config.toml
num_hidden_layers = 24
hidden_size = 128
num_attention_heads = 2
num_key_value_heads = 1
head_dim = 64
intermediate_size = 320
vocab_size = 8192
hidden_act = "swiglu"
norm = "rmsnorm"
norm_place = "pre"
norm_eps = 1e-05
positions = "rope"
rope_theta = 10000.0
rope_fraction = 1.0
qk_norm = false
attn_scale = 0.125
bias = "none"
tie_word_embeddings = false
parallel_block = false
extras = ["capped logits"]
init = "uniform"
init_std_qkv = 0.0347
init_std_o = 0.00501
init_std_up = 0.0347
init_std_down = 0.00317
optimizer = "adamw"
learning_rate = 0.00291
beta1 = 0.9
beta2 = 0.95
weight_decay = 0.037
lr_head = 0.00621
warmup_steps = 436
schedule = "wsd"
decay_fraction = 1.0
decay_shape = "linear"
final_lr_fraction = 0.0
batch_tokens = 16384
max_seq_len = 768
doc_mask = true
train_tokens = 107600000
max_steps = 6568
dataset = "wikipedia_en"
Each number is 500 + 50 x the weight over the matrix's rms, rounded and kept within 0 to 999. Layers, rows and columns count from 0. Numbers have three digits each.

# up: layer 11 MLP up, 320x128, rms 0.114, rows 198-264, columns 64-127
# down: layer 11 MLP down (transposed), 320x128, rms 0.111, rows 198-264, columns 64-127
# gate: layer 11 MLP gate, 320x128, rms 0.128, rows 199-264, columns 64-127
up198:584479514489484536580447481570456516543463563550516489472474508498542497535425486426500515553496463488402505435527530502531501502545450578480438454463483500528444576500495506557439532576446489
down198:509482469514470516459504572472485476391496501480327470495560458514395422487572530501538574522492499421579484464486526478525507477563526504506484583518550538485467450516539402498496456501521415
gate199:452429514504489441568525455497452585479457509500453504499517376452452540551417510417437408501521528462433564590535550471433484416517431469482520513639400547497512586562458503397456391450475522
up199:464421479542414482478469405457523520633482422500495573558476439452476400507500568499435453506564517492574608489556528502450571483446546597500534539576446431485516519503449539462466504400511482
down199:522456461558464509460470533595491464460532397522441572471510519400499534542515574502436539557406531513538544540543551470486480548433559568498546509449509484488490454432486517523401605483566415
gate200:483588563524524468548508508534431505513476544439459524505472641554576476470549515500566483568494458452453551538455492444446551424466461505546529492429447573604524558631495481595529538563549476
up200:478622505487491484497487513489620448404446490546437544465518462503482422590445476479475490436455490513468506530444456561490433442481499408466551498525440474475495490638499554510543507459544569
down200:532449484486502506460520499496470517527519437470427471502557494344501483455495590524502502459597491429487509574628401447476466540448547436535484529523625544435562506456498506543425458443559525
gate201:546510507545453527445481494421520426465561458461466409510514443399473475455518600427495535519527503500478439592543495419518526452555462535597542542539455444477560496554596505494511385576510538
up201:600495521496452453563516432512412578497415624565514549516523537585486556530482497593513422541524451525470510560501538531481428591548543549459453427529566650442418497562513541477521496492526560
down201:517482523469477497434551482407603465466572446559493513363604473404541495567444557515525474520533475482536462485478553540565472406476503484533607434543501471449486520518505455579480480546584451
gate202:471425523465465535544534460526437533476453543445498460511533493524465393562412466431501580563416480413558453558446471479456550496580508457423496492506426507518529539505497534488467551526475524
up202:530549440479488466495518557437545525550480456524483579403426560448565502529529450472605484512527560559513544476375515550501512510443482538486473463526573402411532432496516512511453575598557471
down202:554437542479484439531531500501523488468467517544438535444454526526523496468491499500429481585550438489398395542514471499498434464425515655442496575489543550581479503498495510488502526528509535
gate203:411409534502491565471449506474432551508460539549499502495522435558528491461437513490499529419494522520519462491546499577523478572512568474579488504563491577446476467505526463490542500517487514
up203:551520466499516490425520468463537514548507591464506451414481519507503488506417463451554503543560513511469470553469437592464472502515511547543467414471507536583459491568408511456460419518479492
down203:485505518468448510569476523545505484573450445481495487520507526450473449526525480453475488503415524524452520503543569405539526521578577526493427512528362528417454460479482412496559490478478575
gate204:532503516509599493468583528516504452461476494476541366518563569426520538405478473493537475429486519473529541622467489415401559520486531536602470508466607572518535515500459530516382509525413450
up204:489496417452497527477565503426513491462578440493491468493480420485449510422505408524524488445466607488497538562465485506484455512486437498472444457551433420512467511599554590442574424445537524
down204:468482453506463501423512531475442486575405480487566480549481530449568539567519500476541528517544493422571517469497528397551543488554440543604505474453603544489488499541441422548390495497471435
gate205:469475489411510550419492469510376585400580477533470494523529451511463462544446435522537400439624471484485498507478475488539586594523441468517449490551539424541495514431501532474474542581434462
up205:477457565497582504568451408449453505479524502500532434463517540552482459500612436515544540494387541450477472504481508451465450445482517477503439420556533437476466482517568471487491408621532485
down205:531407477492506508501489506516520534453505498465443583549469441469439405507429526482462531473467498411433502471426494487489511510514512584454508517443462436491494516382488533498531506431450451
gate206:464516410449432498437465485502491526507504478469499510418543505530504422518508387496475516577441503568535439516492510458549534531544538479445384421508575444489461460552544537555502522545543587
up206:500528484445470540543434500600521483530571466467520442503554538501455492532502479464476481500575412472478463438492468540482492469560593499479510419507463495499485487609474578523533505566496508
down206:409454493524549521453491443467515510524449565558568453502469515553522508426456493505520444534593510509518488466448524452409462470479548482544485504500501452545498518464417522450530453497507455
gate207:467507465488470528495581500498511471455456516470435433501448469422590495533506488498477532439543542492507527573388510389527565455477431410571556574526500533492564419472504396525439539503503570
up207:490484431473473390485530514504429518510453657501482519461511470478621473482559564480570503560559502561562504470453446475423538485530503432469538480486462489449573515484515496502461463522481460
down207:471542482492428492529477482544499478521483471495380520420517538413399461540526515559424423544532557478391582464516569541465481517517527531553438522462473494562482476531559462532422546494596530
gate208:490389492572555526536507460531444519447513539411453525540478428428464530509555641468460455558635440505462523520542480527517438534477439542551540595546542592607521482578455566476489566469430506
up208:527483468442488546487426420492455478539511646528553494479537475483396483358419477468490380422538420410459408509571382599489474520376428387520550457526483508571478381545506544488511476583442542
down208:529533416538538496537454540525470445501518523423531582545445501514382460486534564530560519456450489526528420509592462473562522459444392532546508471496475487463675444399465489484504481589526526
gate209:423415513488419548440519569516480532475544536546469474507481496378564510524524494488522465564564452478451537531504445516478485496494459484552485460500526539501534490429491410509423565508505493
up209:473469589492499518514535555512380490508546496432512496458436514500543621444549539557510535560529478560471474526498492499483477434531427494508565559536549426500524565428548571552454431463490471
down209:490524523506488615581479470468492460498488488578588501483439477546546451546475469530557610454540420566526493457558539494441454376445538488519516475498488468453504506562512567497514453583595560
gate210:465488462600551462479533454507382510439492656451463458535498541557583460525459507500563503560492565525469567499529541532501521579593479558469579537489505518553476630456469536448450552494400486
up210:452507443495600444490481462515526578446511494525509547350499503476378584551567446456442553454491546479527457592561451526520488552428590467397499420540541409461570463548472494538518497431527475
down210:561454504460476503510404467521493529476571534438333475572501572587496469560553456549487505401478502530533425539492455454522524471524471515498486509528474544462466489520494489580504545476447548
gate211:443421511560511482450468481478440488526454523561484528514472544584499470523471552436535522547462418522444456467490597508524520495517521538444527510507515543417506593411479518540484607495548437
up211:483585565524545419535510515482558525444421493609489429540416495531539462491463474470505474457524606485424438450534489503487430433527456477557543582462500523548513542498466471483449509521559494
down211:453444440529564493470450461548507500502388406459564606470508513517543481485471448432516545481456480545434501541510434506578519486513553472397434460520536467521477496496474504564423485454556524
gate212:492459527464577470542519397485458462521518528431477456599533449497474485513482504444519362497541548440511488494506443458519526446544551394567487499529547493403528572526493590486458455489497470
up212:457517496412524454509484468594421493464468538520525541501470418455576482532415587451449480468584526458460442481467460502504464544465508395537478519457429510452472520516505478507436449481566547
down212:520556466470457435555508543514500458465560553529585530538561520495503524665494505486629507444518537471471407512524498539320531606503480507519482466516503480547477512466538536508564517475428491
gate213:495523478512445528420429485431554538428519537548481475532484530492519561453468499498532581612458468518463486425514517553518534474478496575532508531470430543547543448450430452467444527527472503
up213:395396520446482533436482620462574443470581431499502462510474519400533465438560615463552472510559534447468424461420444497463489538578539458443559560556461436536463549503493469517472494495512522
down213:507505438553469479474581514568492563495491582507619535472556512458508553546541530444450532480531351520499365497478587527509484487479500510499554489436612484504630442493599449507490564505506473
gate214:504446488558506494576552544427383454480402542459479428469495488479466576459513495555525401575579482525432464584588521526539534546513436502441521553537503427460593579415485490527406534470528503
up214:418507477517543392518507380537443469445504429547482536611517507505435415603460509532484412590517504484495520531556453461406565471404539457506489558488408522476520589473529430485494484587450526
down214:534506464546481612487450565454473536491578488550506528472508588465523562533489443471473499479488514524476465418487498478432447601583472522525535512499517507510478514585541461505588528428512527
gate215:428437498562472562497546556455562687483461473597378617537464379514458377523452420425541603442489445467444621510448503625476471527480431543525454537546458520491507515443487482586473542418463505
up215:635513460398488528451568551479539477475501556564544580520545463549527506439539541487556507588465572478649516430524418536448521616554508456478475509480533415482518506543561582390579452561574503
down215:485486562515540582509580494454543504469476394522486600427464561537571512453470459551508537458456416535436538512606587526587440543510517514449408526495529496520454610498537459389600453514470498
gate216:450448521498504526524546480600493502511499507499502376472511451517508441551485388482510530522476579483484604440559483544512531530488538442507478532529558509557519458521584445561458475543539468
up216:479528513483463508558556526456578534481509518506462560415479504567512429331581474481475467428485489602477542488497487541530503469403480516482502484483607471461452459469471483490573547467538459
down216:541493517529526487483493524531523516467490509479460466509527509533564504526508490528418488398491606456519515446501424453494421497502597539555482498613466528472476489522462440501423579485438461
gate217:568473445491550513468511530542474516482452504537471513515540541510516493521492578427564423495474500440558469491531437523551484570522476495544458540438523506582515538524439482362467518505468548
up217:495439597473474528444597515470494492508488591535492419437466487459477542484483460590484469532599568587440566564516520492468553470469594515598482487511527540445495553439445501471467519570500570
down217:535479537478513528437442533499511456503475542542487546531496538541518577574523511488497570516472480570518578492512446408531463428557486543435513508458484502514568445498527430426580468481455532
gate218:488473556484387482540630444475429475444454494496430483491501516537456405521453470451683530554514491447481478544580550458544555397505502493599459547461552469451473466539473515517458465511522536
up218:432580511534699487510500531463565496513483536499535484596529584517498541462541519464517585456455460593571425607540420574473495566526514450608495598546503545494562515564504386554577507461449456
down218:512531446460373495482422494559520614575501498500471447549552500523540574563534536542559577504540487588357593444583516510556534436516461541520501523531452429536548462608490576417449622565497466
gate219:488491496537524497451506473578445468479492464552493521537523518500505459486482419497523487528493445488519469596469408450543460498502534444529516513471494556536526535473538439502415503458445465
up219:526537470423398586484477562553474472486465483440507503433505506487462563481596485492505478475521484424486515447498580525530489535571457545489440490488510477476419463549528530538501456502606597
down219:476506487449473448415541519570405562514431436459461542409484475526475466526483481494585514425500497495528460552475553508564486437507457467533503554448575518533539519530535438544445505521516494
gate220:584477535503489553578469522598470478429489541543455413448534488633432446566454474438533517539631502441523483512575495523438416491416527488516490447447512521510460496437476600445478554623443519
up220:509583471512448467488467471510569488575487483480481471445460511537463515446537479513459385446453597529503517511387575462504495470548399529481470507586395397457402479510579523555463487552481498
down220:507483519524551453521557536573482580507436462518402470533510503543482537544465457446507452469450436490437512511517492482536455411552492480502557574541462471524552513519516513497483524421542517
gate221:433551487480455534580499439579543512490476527541516455473602473473448484471571579533447511572516422488519494542558476452518558456481568465523541545492525505480473557479631546508524520520492423
up221:529506508497566464499445467509492482502482546462498509407493607587542508454551555488443442465497507568450519559533498464560532474496575447553513469405542518437455498576588439534543520503488515
down221:526568529488503434455542584452548549479516523520350469493442434513456541463438440393504572446527496425504582542502571587469493423445533501540485587534443476524484489474528466481532534559539483
gate222:423498522582492535472556467421553554479474547442419422511441486463584425468510529408476536558373401532478493554496495502522540492481469561536579574502529648468528533451528499428591561462464528
up222:515463511564590443456509425577454478489513485540458481475496485488510505523531544514458556476409508612470449456447582462509528486441517539541549526472551538454486460383498620470466505425509428
down222:541520543539582431471475473510539477514499469510545476546518486471482500579478462573491612552458466532557534460481495564456521511413568468459562498526557477507549490478472538550455473471635476
gate223:494532481481388557508509487445564497436457414437443486420552406466460453496542418515495439525522521591489553540512548430548550512621475545564538523694544455571488584531599528398503374528483496
up223:455463333538481551413517445467559521417509494410482512426561421461502529533571531479538508562574511485557498535504537375560527450577496457494490464603574408434471552528555456489479520474532543
down223:486480484496622474428548484502499553407433484518600625552533470527515597629467508435542483570407541526475455537559473487406516522566469561577572490427497481587511567572432420464471557547420524
gate224:465547517492531538470563437502548472563510459501500474540520459469413437586547470472472503468503511432468511417522569463530470507443451452558543547457475484504465561623482503502539519471543576
up224:458528455486502538522533535502422493467582550465475456516554440503510475531449536575529547537519512555512522469545513473485529528432537494418498491534510511528516491510544528492428475447494523
down224:550514495511456428452543581516530500530592527546430544529490541522523463584480479526424478493444447551567456372436547436429567525520519610403460545534506457526478505517495466493493493476499410
gate225:469523414505444518461473564427518530460516480415477438568498478468457489468582468465451438512588568558502466619568556549503492447589453543533494495605508563433506455565559511526514394569480518
up225:526476441569568482406463482523461612445509531512461483507552472467515519413607546480517549401434591613513527478473553497528466623553495493503590518473526482506579487473571469520522441492524447
down225:529478534483551563467449463463483480399464453534481540478627427467435520472525575416558477493516528412513512504535596478402513515494485456505412377524537462467545446518491523575454438477523420
gate226:507437554480482553499559568415468530441436456588472519482517508426460602535504463513514509504436506482487530562508489433557546503501444516543468502490553512408407462484531478398477575509528543
up226:474446501579420492596518483569578557475510482596509518445451505527495485474436432558489605510493388504517519522561580495558507438457536493469458501414534473474445457438521607550512521554485417
down226:532512475532544422440521524520514520498524441601623566494598478521502423549459567501493423432414531489490472509474550515424549565567501604570461514470501457590500561527512531456492530453450439
gate227:542521470529484537407438424506488623502487497554461569537481411446489565479506470449586389560432531559490598494510450477520585488567430485505532495504510529549508536481507533460497431482423505
up227:518599452473461537501440486546526427538527459363534515472524589626490516482538541472481624514436507408530424527461541553527513484476422412540492523546500399468534522572567391498556542612547556
down227:602550427471572519482451462578588545530553498550574540390477605524572511475531595568561480597483458514489587463471388495517450434524512495508509466413569523558472563517550443455547375531600486
gate228:447500567462505478445494407417472581424543524537477564487564440395557439515476470448514544539521477466533482399454472522436499571524444509510574501411524563629565475555567468473609584504450519
up228:460544505556554501445480514477471474435507404466464488492479568497562471488508463521522595580498450544459435530517474523523609486572505455535578493452394535468526480463531339534569473454521486
down228:372485484533584523666568427502529474411502459502530475477530501573473426610522468475527476468520495484466557554559507487503492555512512517629516523491479534640494523555514422549600564524482527
gate229:605576503464512445596481477471491497437383552487512589576509522461524542531433452509491429522538495481490487516537436494464425509593497402453495523511477593433527568537462495483528437548461557
up229:438417469444509483557529491551446581521504476480503546572463483528481431433519408534430467548475469571432505462456528637552551513576550484439464470467474479460488540416503530478584565451512461
down229:440499502379421477505467541507491523500513499477449485520475448498579515495619478548439484487538400407425410450505440507528577460603458394479530529511522544464570524493509472524470570463455576
gate230:489529502519430642519530485533451479521421545472475495446545472443463576443550464511528509414563530520553492539645526450473478513518543439490569561467512507439467477575551507561505531527487558
up230:566543377524495482644501479480526476519531569421535367477481493468516496500546545514514509400536681555488428480512567458546502451387571563533476410467586492507514505505545510425492475493510520
down230:549511510491508506432487518505502465489459450470452558493546495590581418473581613444433471542556373440446535486507427495503460474527547558524432362500503483535501450512474490571435544487408588
gate231:547534511488498494516590427500506541494342447523496452529544502434459504443517494555559515540567449466468628494536513557466461544618518458446483515554504449514508508419557548584541491529488483
up231:512553430450529555422503538549497550464478569480475542433482440518512474549483476425473432514551513510512538585513449414534526532590564490578507464434527472484417549591529434552466513519482586
down231:439573539517546448493502493531461519422444463570358504472461449557449533521530533430497438512569524464506582572520452395558459435501422432508500461390427444464496540598529450493547452559519495
gate232:467429449457550578458453405496530594491491443434503514502484461469515489460487515467508454595497545517551531512452444421533513473538507499499525556481483448554547494458526456499541533498565514
up232:500628521506481510572506627549404526543553476483495463500501489432424488485531441478570496443517484504532450421503497495514528577498527458483555519525529517493444494462502491474490479449537448
down232:495433490538489440473587537510492514546448516553491533441514469512472488455504438468549502500550546458472526465518470479500425507524545544459477421531467474498457568459527538480454465460488411
gate233:577620593474522516486510529475483477542484496524484487570443495421481519455460545571516493478502463585492469505521466479508516572516528539545490493469451591526547486515513465406526559575545518
up233:490498485487462532552478514519511555539462518431463555534420546447493407431470509524491458462429512581471449468414553527574525465524443554461559493469478507451597487414498560552557483535516495
down233:536528458472425444467488499510552428533520479437412418455588492504477459472380608534452472531472515530520525465430435542435532481485543516450452487516497465558490513545410554489408483501560467
gate234:431518473502429517556475539459550531415577445516442465543536531434529526554501442465657490551429433454523500448452494512581544424531419484456526518539555518534584540504512446495498526506598535
up234:577428530483496436501494471481512403481526524498553454536509549524457538521474490508505496622493503463528499499461473478564505496554561464463459486526625569498501576467505491491404448602519471
down234:574449557483534449486528477484535451522524494491530459552455478498515464433452465579463625487486518518477490478438497584481517558424475617410458505502459538490478499384431493573433570460463512
gate235:454450521497472569466533512464407483425507441490434526489486501468570457511491457445525492441434519441492426523541540547514523477475463447569520509579550480459528454528488468491492586522558473
up235:532511460460463481507534459396484485387529478478465445461508558580505467465619417545569531463540516480474510575525500507482541549440474484411462473566499571620562537437505545389455481544496513
down235:512473471450514499489433553449469490462490493420262423494545464471431558508467543467474508442495538483425442536506456469578479490547494498510630523518548621534606486531492437467551475472440469
gate236:510643428528534521563488493460443463503464536546474448527498487379497531368453607486464557448498575502495430505470525512578480445459546447534506506576548502441531448473533465464553474547596493
up236:513490487535483531483415464542441467471511516461542528414502482506512497485472596476406496520598618430531491465532507384464583482453522488489528532456505520568490526473470478530527569477438555
down236:510509496506459436481469469500545482590472471499422470461412545577547569503480448522519539578588425537530600495420464453435527486506457443491471531463516510525487505465524500473460439567390553
gate237:417565520497422474604446452530472495566466525461482533667498449446511524484511532547468446474506489491480470508557483450510566448430469422465517562513606612535601401495557419486536458417501435
up237:520481533473438584432460542523390496546470528456489480446492467505456543491500541494417546451499506448545433474469553457566529578479511498466486459495463457513507449471471491468539462440527596
down237:494542469540562488449539500542531541555533494515503472518499468488477510539447455427439505538596457476415555517465502493451542554523393445478489564518586505464495513420504470496514402481500475
gate238:510506462414486504529631483508466592375484530509459458491573523516519497439518466501614440562461441444513589618523543522464446522527517488503438474624448489540508473503469474463463372597491564
up238:451447461498494398480552513400506497460570457582550492464539451556549417591498491582557504616488471557571509536476580552361525640529611604454434439589416436464501452464421483419387447507558456
down238:467425539553427540459450458531518460573572444592653493515557502471540384573477517617516495530527495544420527411524504470464559517510494593449533518503552516533491543420390557454482613455555427
gate239:497481521508411518541596531518468542449519540427460438473521503475549379468547550510626488496444500502555564554498527494467526520577463533564500517544653576551476472448522522422486472508535476
up239:476554484499308449487583441437468521500582494492476498490448462549512492519545501555550459494482400562548459492441503540482472535496573497560530532521558601570449541428510505445429476573589511
down239:550523569435487483464498478479428407464616485496547362501537537529548594479484470474432510515507404495423524501539456537404575520442447483442461417510468444587455499503548494551534449564472522
gate240:497497528472489581543489543442491506425524481484530487537566539519572500476538477477516515539547448575575465531485530475462579508605489520498519541472579517443536552415479406460507546496499469
up240:463538598523519551464584566463515519505418457542476445471454571460518524484445473465590593504531483401487544527473480522482506432511500481484418514449471447429467510485473504646440513534479536
down240:519476440476474517556498467511554514502539574486518585542489557446458563517489528485439478463420542586525478458519437535576573513513454570536478408557521505479542513474501526433505548417392506
gate241:476506416492482482499522472489489479470538452422463423469567502476452524501421461441407552496601529492537418477492403443580474433512471417515512454565609529496513512528517528523563514631433479
up241:470489511506502550607578474451516436384467543574527446587503508498578434555489470492600550547471584517551539537464566504460581524524535537511482535509484507428475466514520503489475452477516548
down241:556540451471510479487430489511500478478488486575496472538509531522588522480506434507506435457456441458460437434467479386569465438579465536548519548489490477429518502473552527564479443460407447
gate242:428460477471484475522617347369521499461527445490377489525488453414414494493458432502492531437518453492396518485570589592545476370445496531516484532489397453489537530461533448529493527491555533
up242:479565474560444454433481487411515519446489403584491589618589430468455549422534510466576491582516434479511485503494521515435523433519430542455617673489501458502590406456459517530492537433438391
down242:516504414481445408563433444604521481509540555544403449451481549461473486448505578544590614580540456464435422504451432532418508615504463480489472422481408510487521506536458479525522536445460520
gate243:557479570452582510509407486538489553525491514558503431531484454479482508476469506444536438496505519488423449497469520418560449505589409503442490480548421496430506512533495493556547560586466517
up243:483472486414434582548494520386463497532448582608468481533463456492472502508468545511483458575508558493480487480526527527434522540441511539549481503528444594467437468502464576470507502571509542
down243:531445544531536439425444457489532467440386561504391478526549487462404571550489519439530536469567520484477468579470519419536531465508540482534536439514508581480536555551477579532496441517440445
gate244:495432513464580666580582539398477546490461561513442459454494515476506559441539525453539595460428479554544513495447534506543392431424526553418483522481552454481473605586490518507600545497530503
up244:497460566462476479524418482498567478453398588530513474489519508507555593540472462467554517482479505470479424430493508603535411431515594572474490473644489469519505582408476613506470527569490530
down244:513548579499537507541448482511502428459480557536557497514471533498447554497479475588548494505464420360608509496512434532603423438506486503491419467480472491532553460436466535445418444583482488
gate245:367603485510428506529456566454510510497544544437503448479561477504527454557582557547472578605575547528516533481456546537438533512560526575459483513507507470547546440550473482556450438496518473
up245:485545585541552496511479553518528432427544513509531435391421516414452433584507486479507479473516535426496461607397507399566486430554454502578550510559415489447483548512555506531386512617550522
down245:547482494484438517450475467501400455516489536505472499542494565454523491457526499610511538416430489613564470523522509458707575452476497525580494650520559459500561478449513459505438565451559544
gate246:375440521492382554570592574469590399494474526402442451562473460388474577471423477399458436459633514401493459507600510618536358443430399445472470611554401466513444561582559441599533533548462475
up246:592422432434518464383442397462468576478492424525496439532530532457469630484573614466594456535434552527588619565402556455495540481558514574467512515459517520561509469548524497436415473450564440
down246:490546479452577518617513407580543508482533612488385431523563561572601419518403552448513511496530544584440507545556521581464458554524567532486461486546385604473472431492514427673598461500525450
gate247:504479512483489571431441527440543508426508460502496382473503445443446526486518553417500522422537524564594469514498513508522439471538473508541531549630411542456510519540520513518474482532474482
up247:432557538476478551474487523434426577499427586595480492606453478506593546552452369491477473464477594549479517487626517560525415548534511476501523496523461527521473522458509439486516435480516524
down247:439425580524415561445516506480562555453488527506538584442627436482492483420427521437359395447489547517480485566487425544518376442445473505578531533530410451479427499502532523530461519564499504
gate248:481485439543526559415532486422467481346511403400486554493544426467476493485486543462502571587486542585540478603472509427575524540614485470576545473582564557554527429470449450364444548453421562
up248:613516457490547503514410530547450467645494469556527595435436569613576459431513520563457439543554578460422507500505511555532553537439525534495464441398605516548380524473479565614460477514543566
down248:575420450420496466467466518520513445427529485506536487410484463616590530516467451562552491495462539468534462595484456496573513530442566455450476487623448472467466455557507448382558463505400563
gate249:468415545434525517504516522472389502441551535521434452449482510468500473576525530558477484595520564487490463517432394486536508464533457478516631521442459551535558561477450520403497448553518522
up249:492482442553569501420509500579469435374548448462510560467511529495539517580496485492539536629459469506528422528461427495552459524507492530430530476492510541478455550539465589480393477472505453
down249:545505546436435491511443477493521454568513513484511523490541502477470465471560487343427418424491502477485526471536441517493522559556607517510472521501483467534427468518511522506580557475480564
gate250:497451513469493581501620497556440471445504557449400529497461583527426434526523486516511525497532412516430533549589477505538485478457512440557543518430491612525490478575461484457566550520487641
up250:523613485544505519553561497428490569382436516465454409526590436388531538458496501455556477538524581384486567567493490498526463498541475449584522504561515536512562497487495485497447420545391458
down250:493460524463497523557592433466470530440434550455242417525510412419506531389455541427590436505596495430513524566502502481605478527533502417487546505498522508502537486440508504494478487538464535
gate251:484449517388483458501561428427419586435377543446481483590476523477561452564593473565548485582561488517533515468534481464471608563521494530492566551542558614554588485486516534542439478508520510
up251:488518521434515467584442535555478535477439532533550533455457519564555514462417390451619454390491496495480522469566510471517436557555510515522515410561447524495421529590514552496535407501476518
down251:533442528495458516426677526472463557385525548456558482425487435529432453559524580525510500517456517484515526519459448461307557524502455479461499564526413437424520571499484443508434499492598541
gate252:513498478459464578512431421588520515491448569496464536564543485554565494518484544502430443549499503603477528436484524497490444503568524493465579510537518477568524498500519557466512554520513547
up252:504505565523553640458512510538524578518514425473495491457397529474530469455475541511486527492530425464471595522401506555527413459519490414566503528404515448446525480423523475572549597517574527
down252:572489441484593620501458527453522536510536504479529436457518574490508510535546429553422527551467615467491516569493535504472537500598539451452473508501534561503472437520567474581575424497489560
gate253:478401415452485526457522495472336545383458493485449473496528597490490511439563526474655508505551425463521530524555509520498490570434596469595434476494522555506471402454458568501472548530458522
up253:416437501629445536512528532445592518587500533639432447517550487471577396484563528474488501443472586502476540544564529423490523466530486536566659573583479595466537499568561530525480525542554490
down253:504472524494475474516533529436526648428459555427414435575463457513483617506456453528456448532505409469473501610500466501485482480574492427616575579462517480498623479506551610522474487532492522
gate254:506334483506367583580499589525526523451462511473470399420529517455479471422517554492426431568569464494532465574557517414530541396407588482413531531490505488456468503413494517547504529557488498
up254:516428478589569459483481525658423494546526596464484441504514504586464481432473497507521490542493539468502460533450578476621474564467585500530504498435517500533510525460441479486386480547458469
down254:464579512454429491436530554454490540462550503518565499499603390570547628466461468478500566504514535455558455499510431549493560442478390421533414522579487452418532500464431605516588497569566485
gate255:508521525519499543554560503501538582514420438420429502537445497536550546432484477510511497531439508527554465463527489526515499487472469555518516497477526530474539486449561568504501500511459518
up255:548576521494460516585434503546588520551488515464547539440462537447518513501497510529429533601516537455470484443462478466502507462586451528506503537377532510530489511534555508595467558516482489
down255:542509491407524440541451526606520442522488438580637466429489493566513463530543430474439489472442561595486457517471525495543544493391493463552524412505478473479455459504534541538466537551612529
gate256:524477449475494465474475434473569605497483506503450586519485431543470372508446452429582444554543539481445470449464553521530557501476369560505527487497515536490445510467473523486414629550383489
up256:602374519477524456562362522426494548538487518545570537521502533497540443447422583463469489557510606430490482491513423483516409551568424532479567456499530497519540586479472435517470484536467527
down256:492501486414487423464498484458445482464380398469592505453500440427528419474486561568501462496503507489563507483534502467559487508465507351480502457454558507443539532491385500519552492422523491
gate257:449553486493438539509605490488597560326451447436454464551539410426380524447528536466625412478485492467510453509514504479458437477554463479486542544550494477456567496466564602475590355545556565
up257:542548589556468521510354444582451440599493437424473550531503483562405441442444461520523504577419480504512466397427568513591483490512644575491518531525472491471476443471416580514540476377532457
down257:498503560594444385455411501496609497554439421434606569504422558485450486498461451528438593424401478466544513427523521505629442521430498654415529574576479468517499440426532494554533577451519526
gate258:517490527490585504380534473532479593468526404498403480448449544559469456453536447503487527499406571572450504462466471568532548466472398479552497479534528508509490577476455441551424504528512454
up258:548440543522577535485526548615551492571532564442473429557491448489473480409535525444469445470566452390482536503505575477464498523491550594492473569477541443455435517544467540461532475440527478
down258:563533481544579448381507483504537571454427455540453556517531492477480454503554528592474497486496493518513612527519498424508543511529523560554517511597529461477521426471520389530394447517546409
gate259:502464477544493617466551423545519621473412494561470468517549471422558514577491447463371553467544548443508484472487502484482589541469502485535514509531538522449467524404495538484421532478454504
up259:516483530446536490478421524547442480464471573518554583583525480460635570564427474515449542537506533565539538441548424521486494523480590431478446460518532519515495498533576397526551446493534509
down259:514469440529446525511471524444498448506563440466566430576458539511483433436572489534541478512479497570338525527549422480512524489519504510576509526503465542474407499524453469492485504526535534
gate260:488547502455432522481500557466500576442452508509460446498488501506522489520513495455475489558533490539371581420443536556571444476570394574476491491462435504521510543543557464460522484621553601
up260:463479580452455450611545557473480489481470560522526464489459520565485496532456450496512510571498431565438491512531523567433513533578463548496458516476440526600541463513476501457476485520524487
down260:588499543468477428585558475491551514530507503472536488467474523500529539509522442472487505509544522530524492522447539517509544554485496472466386473533476428488437511529489576526507488453541388
gate261:522578382435522532400440486564507583502443502522484446536509464515486425502427422491444413525531525467368556485514500546542507500494508515486502478508470604484480513606518551453500480504449652
up261:515576462489512490443461468525471489529502378534473527484455483551524433545487408499412451496516469580456493514467557553461569530470528507485453475516389536518486472507511499513471564436481498
down261:506488569599458462511500524501475441536555490507478461486488494505537480494554517558505605444497512586569439440472516530438572540463496564517472465540420514465467517456438432561480540455502484
gate262:543439486457496576498563495489472535475469493465383492403510396545552439556495463510492537500538566530521505574434464469528424496627522508482437489584486444470437558462467607522446498568426476
up262:517555458533415570517480426432525500479412496535461528555538497404407500489503506412534498560593483381403549450563406471567417501502440419483459553531476541532483491519488469570548460498411538
down262:387482376498483514495529503473448518434431463480467461478531460480484427408496511463494450500567506543577563582536579442485405440571526513461466503529482501433518491549562620511478399598496471
gate263:411583569556492520514541497521565505523453505592454578482498505477444493489467537356502505425497468501428501459629525572503476510461437494588579535539597506493556521411521428511483557504473519
up263:519471498434532403402462488490526520465459507451489429519465590607622537529445533557468463518439545624415527440471511485562621428505515509439504494478458536414544576467483428530551501537539519
down263:462504522519538453517533595503511466549572391454559454572376499544480482541528453562504518447566513509486529496599538515536419485531447499503532521428511569461476443444498508563547423513533479
gate264:457413487448522528475577493503560493479528490411413528444470517525497491561505533477524584441470501493517515531450489509488499466466462487518529561637470464485543526497542498454521484447585529
up264:434506453476458471439579625461586493451521478517458446473454496474529564528436473500506471500474526505517478650484580538429482476474562532551520536549422401408534497503513474490470398502489448
down264:471536503419494477596516528481516522537535494546543599501506512486506516481491470512497445505528491530451499430537483526580559524467501534473494479471533540595425472506547501583629529425405529